config = dict(
    d_model=64,
    n_head=3,
    n_kv_head=3,
    norm='layernorm',
    norm_place='pre',
    parallel_block=False,
    init='normal',
    init_std_qkv=0.0147,
    init_std_up=0.0147,
    init_std_down=0.00216,
    beta1=0.95,
    beta2=0.95,
    lr_head=0.0109,
    schedule='wsd',
    train_tokens=110600000,
)
Each number is 128 + 24 x the weight over its row's rms, rounded and kept within 0 to 255. Layers, rows and columns count from 0. Numbers have three digits each. The size before them is the row's rms in percent of the matrix's.

# layer 15 attention value, 96x64, rms 0.182, rows 82-95, columns 0-63
086:138106098160147155099120093130102103105115134172182153108110182118135139107139094109176131093118141153155149124134141119123097149154136147101114134129132121167163127134126082119110091138094139
102:166144132115132135142132057100131127138091138078132149111117127116150149120128102126139141121119119143156083119118150100121170087126101111128114131071119100120166127133060123161119107133146123
096:094100103112146136145161159133146097106136177103145155155115174134106124136143140140103152115159107161147147115085111131087140100104130089149144146122124100119141104139108123175160139095144085
097:114115127101151117150172115104107124161152118097130117170186111100131163132112146138189110156144138132126137133104127131145085142144129146102150110145096144137131126109133165202142107149135119
091:130119143147054142143142126067137110138117129118116117136135143115095183126141116164160082158137110135121114110141131160128077113146102104108135087132172115137147124138141142112171155114111127
092:059110137097093122189083138131120151150141107123110180091129082168134134108126127163124130116104132141131107129091126126129155166108115114127120108146110132128180155135126125114119116159144112
097:162119093127109161140127148118118186084134123157145131138135151150151138118182116165127151072138097104157093123156112103122156122113136178148095112126106115144109146115163140142116108100131137
101:145145081121130098116118137164128142112162107111131140101141140139124157112156118112114145164129103171133123149141151116069084128095170145137113134118135110159125148107145207127102135129095111
103:092113144116120130117136158131116116137102130143141166155125148083137095163137126141158139146144126144081159148140155162136165121112169151164117076158115127145114121128116159130144126070080159
096:147163175141080106132090127116145103133166125129145116147111133102121126114160091162146173099162132130085149105138144160162121114122148129113076155121105157079106141147130132161132133128112110
092:122103108123130137135120117156146111125135121086065119135120091129099114147124128092169120102148178096139102084148116112151096139123093134127093149098147153165127116133082133117157177150137122
093:136156115121119098123144126095114060071137075129115176138108099172133126088082146126111141131119097118165133152107125147122143138115133135147082124145101123143124090099132115150145150135133133
096:123149120137150132125083179102105163140113157094087131149134061121143104145124112139119159115104101127098158144138140169138083134136130132115122126127146120172130146087105114155168120139162146
098:156103153116119145152121146114116145168159101087126150110113136132186148091137120081140117136135131179136143081144103128152148122113123148089110119169111119121148104122137091108135182130120163
# layer 15 attention output (transposed), 96x64, rms 0.165, rows 82-95, columns 0-63
097:155180172196130136151147121093138122112127151146132129127114145129135134103127171106102159111130128114094114148179124122120135121089160077129120140131076080129108127136164127112118148115132134
106:085083118098153104111143135127079147114128148182126100095122147153113155095126175121143142107119153101111116122126082150125102133130103162107126132149101115147102104163143127096163115125138089
104:149147136109086147088100114119090160098119117144121144119153076122139138164100137146108171150114127076076121168156143113139117115138112159157143122117140104118129146149136157125088133117171151
089:132123102150100123124075145149105146087112130121176103081095117160118119134148116156114157128102138159084160113141123108156118095161139107119178144118147111122137137117143111095097077141132117
096:125138154152166094121090122154133149089161107146103158157172117138164110128093143100124105107089123126110130123140138119117158137173115075138133125141133178110127157139144175142083122145126112
099:162169126134124117099169114130157111147136178102107121176124119104181130136142155083091132162136154121126173167156112129122135115155128168125148154112134143112133092122114124126164116154145154
111:152126134156163159082102094122128077112112129124110139132117157084100116149093165124124127122098159143073127108134117095103117096078121101130120149119142123160110171145102110125167141129126115
104:153122175142130127183118154088103131115104135141124113183121172127120127151120142128139125110150114114107140131096107136176141153151127103122161143134087132110129126135145092148157097085188112
107:154104129131169119159134132098116135149102123127086128169118118164118114120166065109122135133132158117115114141146132098137133162071110130073153134104142112158106096149110154173112142128149110
085:118126121156112124118142106108119138092134131129103141166191150152144134158147132115128163170131141114167101122138086077154157103138147110154141132159140154126121127129050111106125121109097136
097:097136167104117108122149146120125128086127142126144093140102112084148174111142108136121161165077106145135136121089158139152151112115141123167136112151124113085124125109165134062108151123106125
094:112168130144072104114118143179116151170107177168138145169122130141098141131150103139124130117117143129064111131097139145135093114141113120158172133102123139094140124143095137125109149098129113
093:101121100131135138096149142168155103138146071111095148108125163106149117140158118120120177132159144099119129061082126094114164101124132099152140147138110143102126127131139137113144110119163096
108:154166138132108118156135116146146134095108168133133102136123133144109110129140147167107140131143184102138115136065135120148107170170149153099124126090132155104127127182124159098096149155148132
# layer 15 MLP up, 384x64, rms 0.201, rows 0-92, columns 0-63
110:124124148138140123129155139111123118138153129109113057099137129082115141176157115170134115134163136147089103157116158103170154132143153143145131082114121087125079134133107134159136132145161113
099:122111151124100132130135160110154141179116128123108096124121137117095127142152116156072106100159116158156123126181139134154092138130133147125097186175138122132105117132073119119138147089146138
096:156112090125090119084187147117089140153122138168102153123153101117131131108115161154125152114134143196162139106119126116127092170111143100149088127118106138126126147140090117121120125121142151
091:097141114149099121125164120130130117080136124147132196166126080154089123128114146126109160116107143147110164135106183131103110122149152119101108108089129104133076115146129141117156153150129119
106:098145140100069128129165091159114111105143109126144109143131121096079146178168116095141147123151113111142141125167117155136144114185176103120137115123140146122100102108155113138118147133132155
105:138162178124119102142122106129107154131112115101151087095141114095130108124102129131141131084123113136136116121091131104137069144136158126107177119130123147152081158168156120115115148132183157
089:122120118117117178127150129137133220111112102133132160147102117134144139078166169133141130119119164126107145105112110168164154122147135112146132140091166142128117131113129144099098157154136114
116:175138188140086158130160101139142128110181152096110131073137115094120110102168094125114141119142112134114088118157103164132126103115097113137152114130132143130122138111178146129127134149125150
088:139128120139090167112105104079129120142143144135170133100109122141153141138133098100134164152184117148123156136122080136091119115120113162152151104109150153123095144122108083107092142130080116
126:131091098147080118089139151160132135097155150113104144097125091179127130140132157137102112117117162105150122121161115088150097163152162123136105161095115120154151134109107116150138097149141094
104:113153148135135121092137127151136108107105107146116152052096099146130168138149090144124132116129145131128109155120103094146141134114097127113113175129103108082174169146111087135097142149139138
113:126136159173156154116113096128121142100169127162121142154100129123086164145131150152129128122120128159131145105124134132145145154122106143129132142065133142159093177173137083161157094127147107
108:136096135144116108131147157115108143165109070145147097098181151129119140105120187157121151103118161161149140123145095160116157104152104154134149112102161132134149160134120111094138163132139123
121:120150156147127085098117091073109170122150142148146110114117126108124146080144122148106144074115164132153169126138130115108158118118150121139115133126150104087102118148136086103095140085115114
080:162129103110123123074156111152101110084156139119135110164117136122129109133140113126111116106137123143111138129130133068084061107127085126120133140097161176131130142165112150155139122096108112
073:135083130076125121080109112104146121147090091122148147086102151151149165153164117120121094129120147102120128087061128091155125163141127130137119122107133133156142134135129127153112112163112153
091:115138143150118112135136141116073164100154156170090123120125121123100104110108131126151140151124092149104162159125147130115094116174099103142094175181130132107140120170115102143132140175131125
127:155086143148085158166143122134154163091110128181112122132126093133126123124151114121113152151174136138085103092106142128131151123126087114152137091127140118142090173120113107112100086141112141
097:128131128140172104130132130135139119129151069158141150136152121136084087115171137131094149137126133150145150136141125161140116143163117148141134141060105141137114154143110104197100157137099139
097:128094141140129101132105103130132113083156117122119123105081114115098202144137070109132138110150084161133110153133126130107130123112100159104145128177125115120092176107119136107143132107140139
081:144131100107135134141154129132133147158108155121121103116098103137123175125177163148126139136156055162112129163193137167147120092146104127128132148136140134126149140107125142126097107106087108
097:132111120141110153101130125112121122130113131139144080105153157094155117117140138143101111092184105161139109136134109161120147085131116197127101195135094117144110136103155134121095103139121125
108:112112139126160156104158165069135089100124119165156140110172136137143153137117116157139123145103103103156132103127146118181096123170110149113143173149149122138155174146104120141137140116103122
105:094106146118100113118099177146139115122154125107143120155142126135137167094131048143107133135119087118132134182110110184122122113136121154126172098127162122135123128132111108100144162150127146
097:095116166144106172124120163108128130122148119135089134108168156170152132131128098106105145072104137152114111150098143168171126112163097137135136142130126115124083104126121081164136117130161123
117:148138101105140159135168130122119125138144120173155138181162116100111126115160155146122103109131101121106140149139124143142170178142119131117088155095121122115075121082108144124086157145140096
110:096139127141140076133126142096122188116133094109126115106138134131158144153160159154136078103127134164128128152146107153133139157146131102121147177114146117118101174123124069115103158107147130
112:143149139140102122099125141134137127119168150095157121108113127143120125169162125148097111110170122162111171131137142136167104095153153131116100190122124154108109134072125109083111143088142117
099:152144157114100169113168151126097145136144163126083139128097106095126141114156158122123111088154129131155112107160138094119101134152154108126115116139096109162158134163112163103094142139164086
110:136129133126161140085136147123137145140107171113134092096122101092136118102160106134165123067169122117147142129129094155137112129163186115128157156133128128135131141142120091119094138083167107
112:149139120085129143141136167120121141136157124140100104131127113103138153114138150145114153125157159141079083115129111132185156156118097122119117054103153064129122150127117143099150115131129131
100:119134145110136115137110105122112108130136094149136141086123158117062106133167101163153132091157109143114134141112061127122165130175194092139119139113129127136148142121133099139117124096121129
112:122153131123101150097143117106128176105157126118121105116160116114124107173110109142138154162096101122135122149096110161152132105160144136147130145089102156151109140169174143143086187109140118
120:092095100105140128100113144109170184117157136191131141123127137146144133118122151154103139117138138183102133115097135144113107127165126142131107124125133117123143126162077084070119123122152139
098:101153147114113132105131120127128130130130182169136101113160129088092174053150146153145109107133114095126163112146093127144126109164144118119096112108148161116141126105120124152164137112151157
087:101115145128124085110148164127137119103156113128182115095136127129153125146170084126132109114103104150117128162166128126134163133123126111105104134104119091116157081137104137092072110148113083
108:105104123114099141098154114172118175124141144126135106089154133126103200143112131128107145154195133145108132136154118112150132120133093109169107114137110103083124096091140114149132127140113130
095:148098120125124093101173140125135107141119110132123112140143099108175128077131144139100179120111123140110139099132098110123137109132139120109107107098085125160152117107106091195123133112130185
089:114125127138114120153107157128133133133159144105153136101143112138107109121155165116079144086104146105154130137162093145083157123112107120144157140109180103125106149098113114175109143095125186
097:113140125119127107105116142143120093125165115130129104115120168100146123146146099108151191156101110162060144146120132129148102094168164130118099128099111152150124124134146094119095162116133164
085:120117133155051149129129143132179160139131101145134150123164106118090114154139165140067159115107114081124128122141141118114130147134139135099121148144123096120086099167143109143117117101118152
083:149094158141122151188153093135120144123144099127179166141124143131106165120069137144141153107131134137125133155083108125126145153128126156134149142176077087126117155138120128146108126110124156
098:120138156131098086154099150122102117155203122122113148160088133153116129124137113140119127121136154095083126151189116141109116137121154145126102162111156122135143123107095096099117134168100120
110:119113137097128164104130151094143167094132071130103118117175152111089147133132132112130156100160137139092127117141091101133146171132130149083136127122116133124126146145185156080116132113154134
109:094108145145134146115141135141133146099094134105120115107127114148127154110129166120110131125133148124122142116139126239172112106137104075175117142128119113111154132107137122147081144142121129
108:105080137119137117124159110149154109101138147125094162103115076130106149144166092144132078105173133175148170123110134095165125116102131109104119158136117120146159156113104116133117150134149147
094:131120129142155156121169107143115092099148102133118130131128129101152122146125150142146170131117175110133150193168138144121124149146130139049129126119115099193122146105104128142131150133100116
108:135136157136109141095166140142114151111179077143144114123117125127120136170124102168079148185125132182137109184115126113124156130166106133142132116155105144169140123122136151137100128120112125
086:120133140126103142121092136135082133113123122097149098087147124122112134134110197174104119088150148083123127104142133150143112125121136133101114166127156140153160165141139083174104128123127166
086:126109111143162134115140132125142093125135134159103086153118096124129118054151093126109112142128120108088121176148123106180130141105096097108154152112113123116096135120132092122170146125103089
119:117132144059124152118132070152138117164122111115134142098140119085123149111143110145128122104156143112118112167152114118147084095116140159159144124143161094139151160108133085123139133163129086
100:122094154134133178128162116165169107108133142133135110139084123138134177146114119139129157117124106075161133150109074136112152115156134080113127133090119129125109149079100125110137139109148100
079:134140133150174152163145123148124118134168166126160108126094124147100164083088114141144158148141072136090165146103151124153145157122125147151171135136122140131086125121137090141161137105131120
110:121186145128146129127149119171098132152122139146139113148108120088137113130162141142126131104139159146105158162182158113158093095121129134126085154114144083120123146128139151078113138083160138
078:096118140137112119131072158100106133105128122125133136138139154151125180162135102137142141132143127125133106150124117107081123133144100125112161106150116132093093123174069096133107145169090173
090:153119149138129150115115132127112141152144109083122159092171102156102120129178167151141171137122161148121116148125136089172117126108134097141083110114132135169147154151127143122065124137124105
077:115121122102112118153107106122064143125102111110131108175161123162126115098146105151164139113107141110118115103103103091133142148121117166107113146111148139171147106098112061104127172127138134
085:135127127156124129160169149152108127154151169126152083129111115162149082129122131109090164126096106128119155097121143128139123146133168120131087168055165167137133123115120100122113109121137131
125:114120142165092154096154112105110103124132133129159143082117082112140091062126143173114147132114149107145153132162123115113131116114073129145126169114151103138098105123097096122140157122114123
096:109131147142112101142128125088122111117101135117148114130160102112124137143163100154125130081136128145159096206123099135113129132130130130115095133093058166138109096109130121131092161146110152
077:125118146133111133111148124133116120076169156102123128147134107131178120143133120168102156144108149144134091161183081142102078127121161100140126119162138156135134169096091135115149128140157136
092:085108138144163087126158137117145107124145114143135141096116126121138126140088109116133108125115098135143138177087124108171130120122143112171099109121130122158114147141074160119076155172108089
108:143128126101120106126120113144090138083081156105149131155140084097107099160125165152126125127114121111172110125133174097162121136148159127125160091096127135158120120136084149132106172139125092
076:130095115126148127117170130111161145153111156159110110087083110095115155059109159122155103175127109137138126097125127142139126144128134163159138114126181101128100114120134113130111135101173116
112:142121139139120113099139166125124107112155138083145151141123096142132148137153116140158147167088134095101162126128112117170134114150088144139087132111099115087095174102161144120152185147139137
101:107147127108101150103143179124144122162134086140118129117084129118124151139126109125111156139088114158129185123142110129168149135132109124157166100094138114152136107201139102101099126134110148
090:135132107148102171149134076167132128116115145129149180129152114152122146151163150156118136144155149169130115118143086127145106144140132160112102108140104138112113195115152087097120133111119089
114:111150128102086173118174164095114120146116161107112132083129111079128116172143171125101162116112115125128137156169130144148137124084109145142134134093110124123116071120114128149149146110117142
109:116117120146121128107132114137137111097144159112079092143150095141134130149158124149139141103140193142131088131142154118120105146115147176117123160127135111150089180177119141138084157107095123
089:093138168108086171101149116158120088138130159128185124058152152145107090135156146132133138126091113130136131136135118127130113141153107110131122139121140095122106113136086157104152098148158148
099:102129115102106122129137153154109130132122120137116073125176106140083153122111160165105154153102137107125145164133139127150102137155177101146122116126137156140163144162155124171113146106106071
088:113097137123122059157116145177126126138124175152104112118159133159070148109160143110131105092123115173166122127158112108132113126119125114090137142102140121130127128132109072135162149121114136
089:155138099117098104124137095085134127139128092119146166070111134176118144112153099142114140155155121122114140127134129189110121103159129114160126122109130070130122113102086138078130123132133099
093:165160162128137109130113140157116107105154122072114102122096148145105173135146148143134101098165099069126123158112105146123110156138112142124150107153125105137122134111084095109092141136132173
114:145110145160129165117133159085132098112163110148091129127135113128119133143144119142117142118109106159110154106088139114165105082142064101103119119118139120167109138087087092098126160120103122
120:153133139162104165149136113099125118140181131131175167097127130148096156104109152146141115120186176129117131142097095106149114135130160149142135085133155125142146152082140103112122145106106115
087:111152153138141145083116153151156129114145169118115114110149140101127181102101116126144134125102106156138160152115136185124130142088108137153129132099158119171080099132116130141099153076107120
106:141164128096084184149155124105127097098114148161168175086139119129121124141133145127124142138118118168149148115174124111133128136161146108097125140135093114137077143106143177147159128125148135
102:141142157117155165121126181178116133120124131086170110144125117128129184109103138103107155086124117128147116153133121144117169150134124118126116087110168088156125154133122129183116154141102117
091:118158110111109118110102132113132143121121146150113175119169167154097118095104160137168124128102146162085160155127130144114138125132122153141130144080168119098075127156128111090104126176140135
082:176108101169143091119112144127093114114140142135107134176077171111121125162093109133093169124138115132103136114115129133161139128125127107180121110091123105079114135106096116117154117109152136
103:123091148137097111089146161157136147098099153101138111128109096172134151113081120065144139137148149129127121132160140119109107103119136146137092106115175142115131085112123152127088157128133089
109:071133146112151142142127120104085103129071120139145121127137093134122138127129117163120155111129124181106139097131102139128150106101080188138127158083091155160139109112150142122147133139136149
097:127135159136175122098137085080113123137092131072112100123118134143133129124113179114093114095099126124128156125178101148159106104156086154117095115133145132136142113107117106143162144155149131
097:095086108094124146114134154162129143072119101138139106117142096136168154081129124147104105142102146114152142103094135114128103150118144137166096125138109117193125173128135117115086113141120144
096:126094134127131116090151085172137101121139124083121194136108115160136152161144095173118108111141124096158139126109137144113090154135146102126140114103118141117162181121132115148105161110138151
106:072152125107141099105159123116087165101133120145137122105162117115158123119128149124137132124139125139150156151148151136144136125109105100188104131120147101166111149108100171084113175094139158
084:113188134125117170111159094133120116087138131114095155136140127141146174105102127160112094109107153135141132142106148104123125198109143127124103095092118117132081153121097119106104126150126154
094:115127196137151164111122147081120148115111101156137085145078113175169141120119134118111157113131110106140169124155155164147137154129088117120153136146141105138097112118143146148118144099143144
096:103119116138167168062133131113123112093118157116147130116143122106082121125148158150111116091156117087099184125122109145175134118156142136110111134130121111102097138147128140174143133134160092
078:111148134129132118181081121114139163078112155111096130135090137081087138161156117154130155140145127127147113151117100164130131119137119126153138132083107163145107117166099114137145144125134072
109:113149183136181148087125150156143123079155141157109105103088144146161149138098101142106132105126112112120101153121100157142091104139096147144159104103134128162135108101107108101114128126106121
096:130086175134139155122097138151138135123151100113144098143114115141114136154120112118094133085109147153163099097129129117181107127153120114138105146122120080187115137105157098168132147093093124
# layer 15 MLP down (transposed), 384x64, rms 0.207, rows 0-92, columns 0-63
110:095140112096053151180123124147168148135149166112101131101127188152129128149131120128177134108129124141122135130158174110120149106125135111117154168097108127121109135138110103136125098111149131
112:104137115096096139113138151151158160150149164133146111175112130150147125160125099113119135064172148101143133127185143146163142142143112165116121124138107089090140105102112083132128128117135139
099:137115130136129090170154141110121127121088080100152081119158150160124131119168106142129100146108126123109131103136175103143097112178131166113136096118122122162141107114172134134096130168153117
083:141159120137117195134129131139141161094136127158115129116134166096158097148131120095148142130185149121150141087107110087156131148115084065131118129160135131123145143107107117139127104138121095
105:140117148121165101154133090144089114119129104161165107147102157092157099072129109130144118098139109103127133114125143124112139171105119103164141138111175159086174114115126129129156089119118138
107:147137127113129136110132087153153140143126144108128091129113146150134147121144182110153131088166166125151124093179124111139167147140119130117133155129168139140095116153091174106128191146137153
087:113177143161136089144134143105142122152141148163115146145128110141158088141117117135165151098127144180177128094151178121092145137112144147114146127139161136162111170106101120169133128128105142
118:165118123128145097104126102146096149069049091109149149147123157141100131122151092116123114102142129125146139149124096140137140120139171103133129106165100123127093157113170133140122156128136155
079:079136100129120147098117118104124163147114148129053093127143118123118128144126134124094141133129159124113080114117102134119102155101112116142111133175093141124154166084143163075120123122150138
122:115170106097180102178151143161168120134116120105129104137166109081134092154136134141130125123083123119166160119138134122121126152130139116140114118134136125064137164165132095102125125157151123
104:153117120084136127109153124111145156144130129177119096114134120118151086126122154107087144141147184097155123151129114100117112127116103135119168153105122167102157097137091113129140099104075159
119:080169132137072116108132163149149112156165128121154081112150128133161157131129143099119111142134131147118087103123116147146170093117111147101111145120086137123116128169109151109122162113142173
104:152140129075108163121106136120139145062119106139118133127104142136109146162139127166156098146150116138107108104133138084156096139104124168143128113131112123104176096074118117124147168095130129
117:110133075146160113104133185088122132160131132153125089137140129095107135157109120148166146181091124129149109117091135096121094125071154154107101125124127143098111143170127124122121130120133120
095:115160107161148142142118102154142133138139115130103151113141142146110128104115163168177104107142100135149129097129125143108212084100139090111134111170117130111152111099133137111119119173115145
070:113064121093084121105157113126070140129104144137141124115175116141115103128135122124092111106078100121099109125099148154089129163127139142133143110132103145138161136166117098179128119130134131
079:142146131138099169117161139146133175129154145099163163150112153145115124155136149104103118133141160156179154115122160164130112176130178150131130118108169133157109148126149113104092136121149100
117:122137126183141105105098144151070123175145117130165133139105121127123136149141143157094094151094118146130151144140131178131131128153125156106128185130096122148100119111139160172140165147115134
100:149135150128109156136096108160146136115164102150139154145138110128089100150171131107125123155099161149155141137097180166181090133144110099161110139161136157146083118136116103139120118133144112
086:108149125090129110133139107126139129139122096120153133172183078136158076121153107169117143161106128143111156132150164141172133140115129129111090100174136176121115136132156131158104133145133108
083:077125098176104158131139133133142150111145084137087120106147149126127140102104121122134105109140128151110125140103136116141179138076134107120070115144109144161098151144127133147142132086074131
087:084124111123130113118112124155151120108119105094116136138130123100082159133103177094122098125099120147138103127127161100128137163087157067082149102132134102103163095131135095113157114149132135
095:135124125126105128164166181119172135151120134146151130162106160117126153118120082133140145169173185129097184136133157148124136141110145141109128096115146093120124170120117111087121135121128113
097:104171115120129174148093141127153145111139127123138140110126082125133099118084102170066118139108137122144139122141118127105114128124106164134132131139085149106179140150122103100134107159135066
107:177120109126155149163105134116147106151154081172084155132086163149167144162135097132134095154117121088130114140159104139103117115117129155153127128150110099131095125130141112158151128089130103
118:120137145157123102147152099134161117106074110118092122080115131104144127117143095120175176132156138100123109071123168125128126128102111161156112137110158139124140145140104103093147167116134156
104:121142069144109107153159151118155123152101151106046160144107112131110074147122125138150147126156150120152131126160150148115149153122153127123148122110129122117113100120123095134135087111084156
121:091142180147152134130088142144104115133126180126164158125147176078120124107109130093147111130169079126130100126128137141135126115113122138150099101135132151084092141108161123121130163110151108
109:128110097149115173105104142140112122149115158157142137144131143120131144123091130096140117150127140101130091132148152131138117101131163147118119172149063134154127175181122086130145086174116143
107:107152091134132161138092089110113157186122146144155163133122123134098119099143121169090150150116138149103110113135146096099154131084088117144120129140170163125121089114157147152110140150146138
110:140120170120083141112094142166107141157111150120133145126136145143144108084140138131108122116099093115111130092137088147160167125118121152149091135092115149133131095184104139129117160127084082
096:137119119174119132121139094106112130095140112092130129121174117114178134114142166114107138102150134105129169101140161105110174149105173075077101104153109147111152147132114113119132136111134147
105:094156166156142153112133121154152131144124098168146088124135095116112128125174153133125129153127142131124135128151115138118141087116124182117159150136064124139095134131145127138121114195093163
094:154124153127128137103130145145118103109176155114137159105100087107129145118071133161093138161118143160145101146163126179135121128094107154121116143133092152153120160152146092136150131109113174
084:128157146170149142115134135121113137137161101114125132128130127160126091155099110126179092109181168168153090145082130118183139099102138116107142125126100130135131134134136102127142167176121139
091:160135122140123136103136105109135163096111130175130135143073127170089127146086108155176144132131120185150124109137139115121142095136136140131113138086096115071148114152114126116153090115115136
109:110118119142091117075092107071159069093098137096107158144187111097126112125146128134119123127130103121109149144140127132143130108146120135122138124150133135138138149140157106118179124073108140
074:100155135158152149089089156085098107127122146137079162151141125133156092162138146150115117121105125111175109148158122153127079151106115130159105101135112145155126158123137130107166117136129091
090:159138145119120124122109109103143121141151140165099158173124107152132121124098136155148134135124080143146143117133154164102084124136139114080113127164077151128075115113152128100101090163102152
108:098138157128124087117160092120143113154167113140124091154141145093103108104129169100142132157143120125125132119111082114111075138116166113143135124112123145122109081155130171111176120149099158
081:137097092108169122113124068138123149119081154144157119172146139131113086109110144121164127123127156134140137189086086143132153110125140126132158107111140141119121122128080143111130093162115120
086:091124121150129156127111146102137136098098121132160131095102118110102148143087132145150077091120084157113131115097150149119139119067099121113128135124104157129177143127165090150097121133096136
109:143102100118148157192125119108135145108084118130162105155138104130082114116074138143122166105101125093121157119135139134161120159103147170092136119100104123100111137126176104108144129130122139
096:112099138130139126154155147106192117129139147126143111140166114136165124114102118129149109114159110056096081189099141126111131134148114135096162148178122136131134109120111157133142117144137123
108:107120135134137151124153134107124174106156127165136134097123108169147104069076121119152116136150109148136148127109119077098121097158158145108159119138103115152144092118136126117121065133096140
100:144129136137087153086120167102122108164138124142108165132112074114111127174132147124143128110139144114081113129111125104102136134113128136114140176131097147150149091112100106058152113120133160
090:165155119165110096127143119135187130089153148152154140115107062144116116142142130135128096123110076140160125146126143128089172121135141126106097118150115117164108139142162103146164097131121135
134:141127102099126158142098110103089136109104145123140112147171196152127155129131138092112117160111166119088145145092114128124090083146130137152092121130136150132107120091143148136161110093145106
093:136127127119135140133119074081137144091152111151145151130074114098141116123170083124130142114137089109142086094132113083138117126152122144140097126121123147086116083159131125166165107146115145
068:105191140096067139104144118113120149123128132105109115131091158161107131194144106131114103106140124128157129129148113122096093132109140098121113066116113134131146124128169150106096122120123112
120:121166119176111104161174157118179099057131157102116143133121131142147171132144138148118120145102126147155131109121167107118133155135147147123088126123143104111104090121128091090112132115137132
099:153161108115069118136154147123101173106123150112134123182161147144139130138132127117109134166133117143145166113126144155120089133171168134119144119181126134166090153167139138157128131119140097
074:116122178121136126143159160115142146124166120137141082148120137165141076173169110136156163119080152120155140141151135150132100132127139102133108125133108121157142167164137116118143118191134111
098:085093125165134138075100135116130134081141089130105112126137097137157121130107114107133125150088133118146148088101101116150137096114129112105172145130112162113120151133174123182128139148089127
073:105149132132075152113137159113128141116100117155131124114091149134133090138137127125151159105097144159145150114156100134131120151075120128120109055171146137164154109116158099142083127129101132
089:104148158144114124110108164115145143138138132172143095093155162124155101096093109127114108129094105142078120128089140170134102089119127121119104137130137118158151143141109183096153157088138131
085:145142115105155098163153129111148085143138161104125122121156127158099176114113140138155085153148119123122108116103108125134166135100131122089129111158126113104126084161139147087081107176116150
104:124156140085148125109122176155155127186167143115135115072135129113133129139123138077127124128166140113104130150147120130113139095098134118155136123127118130125166096105169097153137153145188144
128:089087158103096130096147124116116163125133132078129134147162105145090185123104104121116144143146132157097130117113164176130103118133157134108135106140126148124154145159146163148075143104122141
097:124144101124160187107136108133144143132176133098121108114165123131130147123099152137100112141167148103147081103099103162144136132098151110128127092126155110093160160112158140128133097121074109
081:119137123129131123158116136113176150172146096113131078110130139137143093107117123103140129113133098101131154144121154137119147124119103139150090181101145192130114168136141117088112151119190123
087:141131098127073127100089140110070127177150174128149162131143141127084142090125170130155116121136122127153076136118142144135140113132117097109138118116135131133113113158120135139141066149147155
099:107162104122106107110079131122141122079152080141130143105120152158136168128107143144091093129149080146098110160144088127118140100164142155086146150093134113121141102110144147139108116127153141
075:132122144149118145110128112103124124150148092151134114134127127119166118127152117132129127191104142139113113140138177142099110162138123112164096063127178173143143143078110135103154125102126087
116:085140094135150135108151133127157137132115148126132099122106159136152117105099133168119137154202121154128102118092143074124160140119120140125126119179130170164120144150124125103163147138108167
102:113122110130150080162171155105146155135122123144127095154101102088097159168128100092141129126116114128145113083139169114109125151112089112154122117099173106101148143160130131109095118143145099
102:112089142092124096135142095102125142116120137090145085103076118088137120080131126099106165102102122113141156130059123141123112107153147130133153098144132136157116111124128181124109131117151130
112:137092147144073170132117115129201092129161109112145139095103122146139123155117158185101117104129143108136106133152131128101108145131145093168146140105118086155109151139111150118107123126118125
108:101128129176187152158129118161155169097129160118173090122124104108115151103117124159171117141113109098146108117127143116112138150114139145140166167128133159074132136117121121104127148132160102
089:164159138132096163133125142112127093151135169089161135113135144136111152101164141140144144126121129121135095139163169164098081114123128126106131161120142104105088108145175171125135092112126089
099:125129140104111124165120121119130122092074145175127117102130110132167108107107132131147124143150161103137083125147114122107127142100090176155120156106116090148137118118071166095104158121132093
089:143122122115108165143105188093086124150140137152125129137124150116147135123099081155122050139109129109119165161141133148154127127123147137126121129155112117118145155135149159183136144149133080
085:083129141104095123112152155124151123163154100155156138147132085163113128094098117115110124148132082132169131110121094149135166171127072131148102130133123122128156105084110159138147133127129167
107:121130160147099181124143118145167188120140114095117137118102153129125093121112157129147121108088147070176146130125140141120153107128153124149148135130158110105131103142096093175137137140098107
106:112162113081177130142139118148153117130086124136179158122110113093135099114132131181150144152155127128150174141179107139127136149097147158132123157122161162119143093140102149152144105141139132
111:142123099110149097090121159146126118120126184147112121116132139112104154107099125116119169110112136141102083122131153151071081151142105166133133115134117087104145112133163116101164120170096127
087:124164145145140171131111092155124142107116101209153108149123132094143113146129126167111140118118128143100098158087123108085123121136126119121105118089137151129143133172144128116124173088150109
103:148154116142132122082133087150136111136092165142165127140130162157115119126152126119142156130127130145123107110133088121123168170159097093090133163121098082080097088148123144115105114135135102
102:104166105131080129109114166098135144149171109127155158134129120089153125145110138165107100131136156138146122118135110144097145117099088114121150174101095099165141155144142116119136084115138081
073:149136181122144108115134135129135085152148104139129066101123119085127067158121083133074131154108102127150155124146136112112124142142094113131096144127119135142163133103127148129128142142109076
086:097156114148102148146112133140170168131141118148165141109176115140125171097132161125119097161150105138159150160141110115120156117129145133079152158164118149130119126155140143136120157148113191
076:120111124156090158099132135156081143114147130126149099081116160135147124130106115117086127150154084161164127116171122145166128128134159161110107098185106124131128129117149155139087132105111111
096:136137145108140153162177141107158148159153101154102122125147136110130130160111117092094173145128091135150143146124146178107122144153150095107105124144126103154086095126140086136105081153138125
095:118087093119161135124100141085132078101140125113101123164156112124109125148152161139156091124125138135159133156123171103120125102108174109155104111137121172090099140117096151097143112115157118
090:142132132157122140146089166105110098120118137135110143159122087187098128130126116152143113163093128118087137069099095158118141072111124163121129106115120138099125102100134125158135125098154146
092:140148109133126172123084098110112144144182133162152170162157154088111133135158163129130116126123138086123120155139108163127089109124109118155136158149122140177140163118141120160147132160125096
109:156127109144111079145108110134146155157096150128106119151122150088134147174144119106120118094124084126132116113129105140142124125131169095128145135202110100114144176176119141117155149104130114
088:109140109134091163182109130132121095126133157109109116107142107147173112143158126154134115153130116148150175131126170143165120152122144158156143072177133150105105111142141158127108120159091126
081:103118170147141126089149158130103102113134151094124117140140064161123159106116137122116075132101139152145129116135100142133135149097098158137142114127068088098155139132112096121136152098133099
091:052105105157134141134064128111142140115158101110104170059115121156159133087108111114114120138115148123137136134152146146112143112123156110108127136157109117132115117114115149139131122107147176
089:113104131168155112108154109146142076149118114118128114144132097120164124139127098119189129130153131139123145121151146109131119116072146105111112153131150128077166097085142135084123088113100109
130:116170187129130085116154135127115124132102171110150133110147134143151112084109118108108146122181144131091146131122107122129175092149092153150133147112130125151133088116142145171083146130123106
110:108146129133116137122122128138088138107108143100134151104128142133130103120136081099132161156105110085132195147094133152120137104127099119121082155113103102105156080172139164167110108123148115